{
  "n_layer": 12,
  "d_model": 128,
  "n_head": 2,
  "n_kv_head": 1,
  "head_dim": 64,
  "d_mlp": 320,
  "vocab_size": 8192,
  "activation": "swiglu",
  "norm": "rmsnorm",
  "norm_place": "pre",
  "norm_eps": 1e-06,
  "positions": "rope",
  "rope_base": 10000.0,
  "rope_fraction": 1.0,
  "qk_norm": true,
  "attn_scale": 0.125,
  "bias": "none",
  "tie_embeddings": false,
  "parallel_block": false,
  "init": "normal",
  "init_std_qkv": 0.0589,
  "init_std_o": 0.0,
  "init_std_up": 0.0589,
  "init_std_down": 0.0,
  "optimizer": "soap_variant",
  "lr": 0.00449,
  "beta1": 0.95,
  "beta2": 0.99,
  "weight_decay": 0.075,
  "lr_head": 0.00747,
  "warmup_steps": 120,
  "schedule": "wsd",
  "decay_fraction": 1.0,
  "decay_shape": "linear",
  "final_lr_fraction": 0.0,
  "batch_tokens": 32768,
  "seq_len": 512,
  "doc_mask": false,
  "train_tokens": 110200000,
  "steps": 3364,
  "dataset": "wikipedia_en"
}
Each number is 128 + 32 x the weight over the matrix's rms, rounded and kept within 0 to 255. Layers, rows and columns count from 0. Numbers have three digits each.

# layer 9 attention value, 64x128, rms 0.11, rows 11-18, columns 0-127
063086144120186116172171121130134094102157126066116072161166070122154150084099117169121129094102090130136143147121094113125123150214112128122173129100108118150133119202082165173106087124107162173129168175185076142109121151116168095124140144082075110088120160140076082140152095119109113147121124104138162130153118118121221218129175168202083173098135079140107080104101145123159130146189
130111125148066124119146191119149157114131098017090124131114150146146159113079134166151068147077172085096155088083091125112137191144123132135145102148144123111096105081148161125124167138133235146091091057119139133176111050109051135089155100139169154078136130183115087159136103153115075184182161137131114112114124094115122091136157154141157186095159165106091183122124151123132026127128
113107134154169129164138118117171114153123126141165099126100132164130148117109184186164123179142129165140135102186137134127143150116097168131215097117179151117164122096137131117098104174101136162141077212134105136081135139115040171118104133168156173135142137129062221108181139077173081093168090142151094149140085118147148095100121191131171099150123192076186112181123107171137112108123
145113136170110154107150089131139161146099151105146122111153181092121140097141107228130119112098113068126115150176151153159144144139124154138125148154146094157120135077146166114146125221009124105100150113155170095146099145129128120123126046076159169089113171174086119144129146076183087133125106163158068096159169131114136171134116089103125097112130126147126156176114118137145085191089
125149101107172098129090136090165145175106086119250120100146085118132108157070165148220132155115117089118210138137118150159109051145131126122109172175115144119151089121120116169112142136146095147129080136116174152107155180122113114125152136058109162135181154117064120134149046097185185129093157115072092189126111137098150142142143104125182125106142147215130160137150158100159134150202
155126124134161222127121089152190111077080155134155098083083154135111138080172063137142104084144119145136164131106136047126120145148171097096085146103150152129189094092184152075094124100143144116156110101096177159196116128099113094144129142093114082124135154108164112137169122140144126117072131152172127157121155136112169160151162097111163141066124142196167151150083153120129161197143
116113153112160185137133140121086114099101088095084125115138111144126136160135115102125120133123174182134096092060126176130157138100142156181160171097117145162132134182112116115149126137145131145140094103156105085206078169105180073080107169104167119134105109187141063180179174054123115132110149080145128079119175132121098104126044112134123109171115114144156095142137172156062123088138
138155116181086154127137109107142134109081132093121105126150081111055144113109075127106133124157082127115150140115080066142098120114112119108137148164124115136125134130112205110133214132150093173108164120104102097076153034098153064133108105130088058161129145204146174149101190117123134141124076093125138197102117140105120145145109187087083135151097162140089089101162067133087156116158
# layer 9 attention output (transposed), 128x128, rms 0.117, rows 11-17,75-81, columns 0-127
134114157060091117172155096079143120137190071125145109129120152134101125091136136130123118142202210117055146167130191139120137147153189063152147060114109106147109160165121094146126125115150155150158103211153191125117128098116111123112135146133163182110125092166095123090121082124086060124176191096136128140179152154081176097078061159159207139098101113128091078098102090071163121169159
126128123206126067108063133102176191036148142155156079148128151116128160119119097154108150041132155151135139181139069139103149157204121131149185149130075150138147081111189146131096127111128126134168040147148151108095173141069074109138108115162082174127114146129092086073161173078094110141064127162101081144144137191114127140124121112068132219120065079120123145102111118069090173106126
135136181095106164135075127158085125155120092022140128129076086084167115131169148153083178060124094165109094097057061083162113129168106105213182194096059143138111209117113181143194179157142129141085155150134122067108116173109136149059115125186155154093133147119156142030138114099110137108141064129086162154151190141147101107087116137106126123173112140136143156157101147108149175156174
103130136114181153159123097172137193178106105110133140045146131148171142069127141143105112105165097121152151039154102164081130049158133132121116120117182151082110148102113139143174148162152104127072060089125167142124122191158132047092147141094131094150144103175139143126174085155156134149099101133115076177150081148212167163140173133115162141086101125119117121106108121134111115105125
107140120144141139138133107156146191138121160135125106167163086084152122082190155141106096136159106178150194170107111149111134168114147151144185169145090171150062131080096157095157135143125140116155171112143165124134194087126126149160114150140098139161074059086162086145146092075125113152156176132123056164083113060165208123101121146152090193127134136125140140141088152097113131143139
065079169144120090141156111102072159116147095093098158105183091034147122156150135114125109100108103139196205053116175137130147079125097143094212084168160128101065102150111136078106109163150193133136160123126116213178128107189093121115135129116166124150114139077106096148091145110046169124156126108160115159156143151125100069081121138127096144143162090072192110129112162116110133109120
162156094151094188139129154105161128144162105095160148162131140184105198179139120133115167134137113161135135128139179062170165091131161141082145130072111151102200170104115114138110115115192131174156140189131092181100094143093117135173091056106120155128161141166138099149133146138169113151161070145112238159132105168043123136150138129095132202126117101130148196089184159164111119177087
122138067130104154131069194093135110155090141084141171068145146142142153111100111117123099046150076157122110101144127109142127091118116153115159181109136097148193184055151092114144123102189097137118127136094131151117147135195112143163121156118086136132086147099109121154094178148131229160139028174096194096112100129152117126179188088116112130122168130149136139173124089192120144094119
088092109143077199133171138211105075195146128115133142119136149151165131051185131148168125153116127085147076112126188131147138136081141137170098123103166092075141116132090074135142104159139119161132163093118118131131100108068093150116151127072164112131134100123114135172141062124154147124123109102130108090096120097125146060125155162196202100136107147124172115121111139064079123108107
113124113116093168130162129133142091099089124149098086134144168121108107076126129065185118144116094096116089115181153146126095128094155119115116123200120123139153110197162134125117149088134189120133148096122128171112129129095138117176112134147152119148194140122115108172139125125096192180088133116195099158124082093149110167130093119146108174082111120127143099131142176132156095130084
077115172111084114156051150168112071134150124132095086209135130066066100126117113095113136135110147129072117218104135133168097184067085103158174148209133097181196111151129139114060099132093114165185161097121169151143129140041143203153106144145126131156110128088163122114129158095151142093188156140145152084119156121096080087137083136174144138101114140153150138132134141108148172140155
175128100135128105066108106116112126127107132146112188105093126126167090165065111124121177088135126142107077066130069173165085115142094132095135138112124114143113101113106131130135099114156125161148098172107115129109084109156139108125106115122086115079191191197112126114094171162141209138090125154175198081165124175098067165184074144102130100190154159138112178106160134179117133108131
197114052125123149148092181133129113114110187145111077092094131139115066102095187189167133123137127084102078191136104132108094148091154103143082122076114081096111169088096127170118166092113088128126083098080122143097096161049145128152089160103108136099086133171121130129140141186148113122154127181098119137139146190143099138170156096142122160079106158187096157093132141105114117153125
114114126092136064112141092168129131079128176166188098102120099091125159114102144134126145119092114135113148125117075094136146106124091106125133120169147118155154104065116133100138188066114137140132088112100151104107148105077124176120134151106153123129156115133110070127087101138131143096145153121144110149117124125150076113138110118171135085141165147104093069129114090114100123077178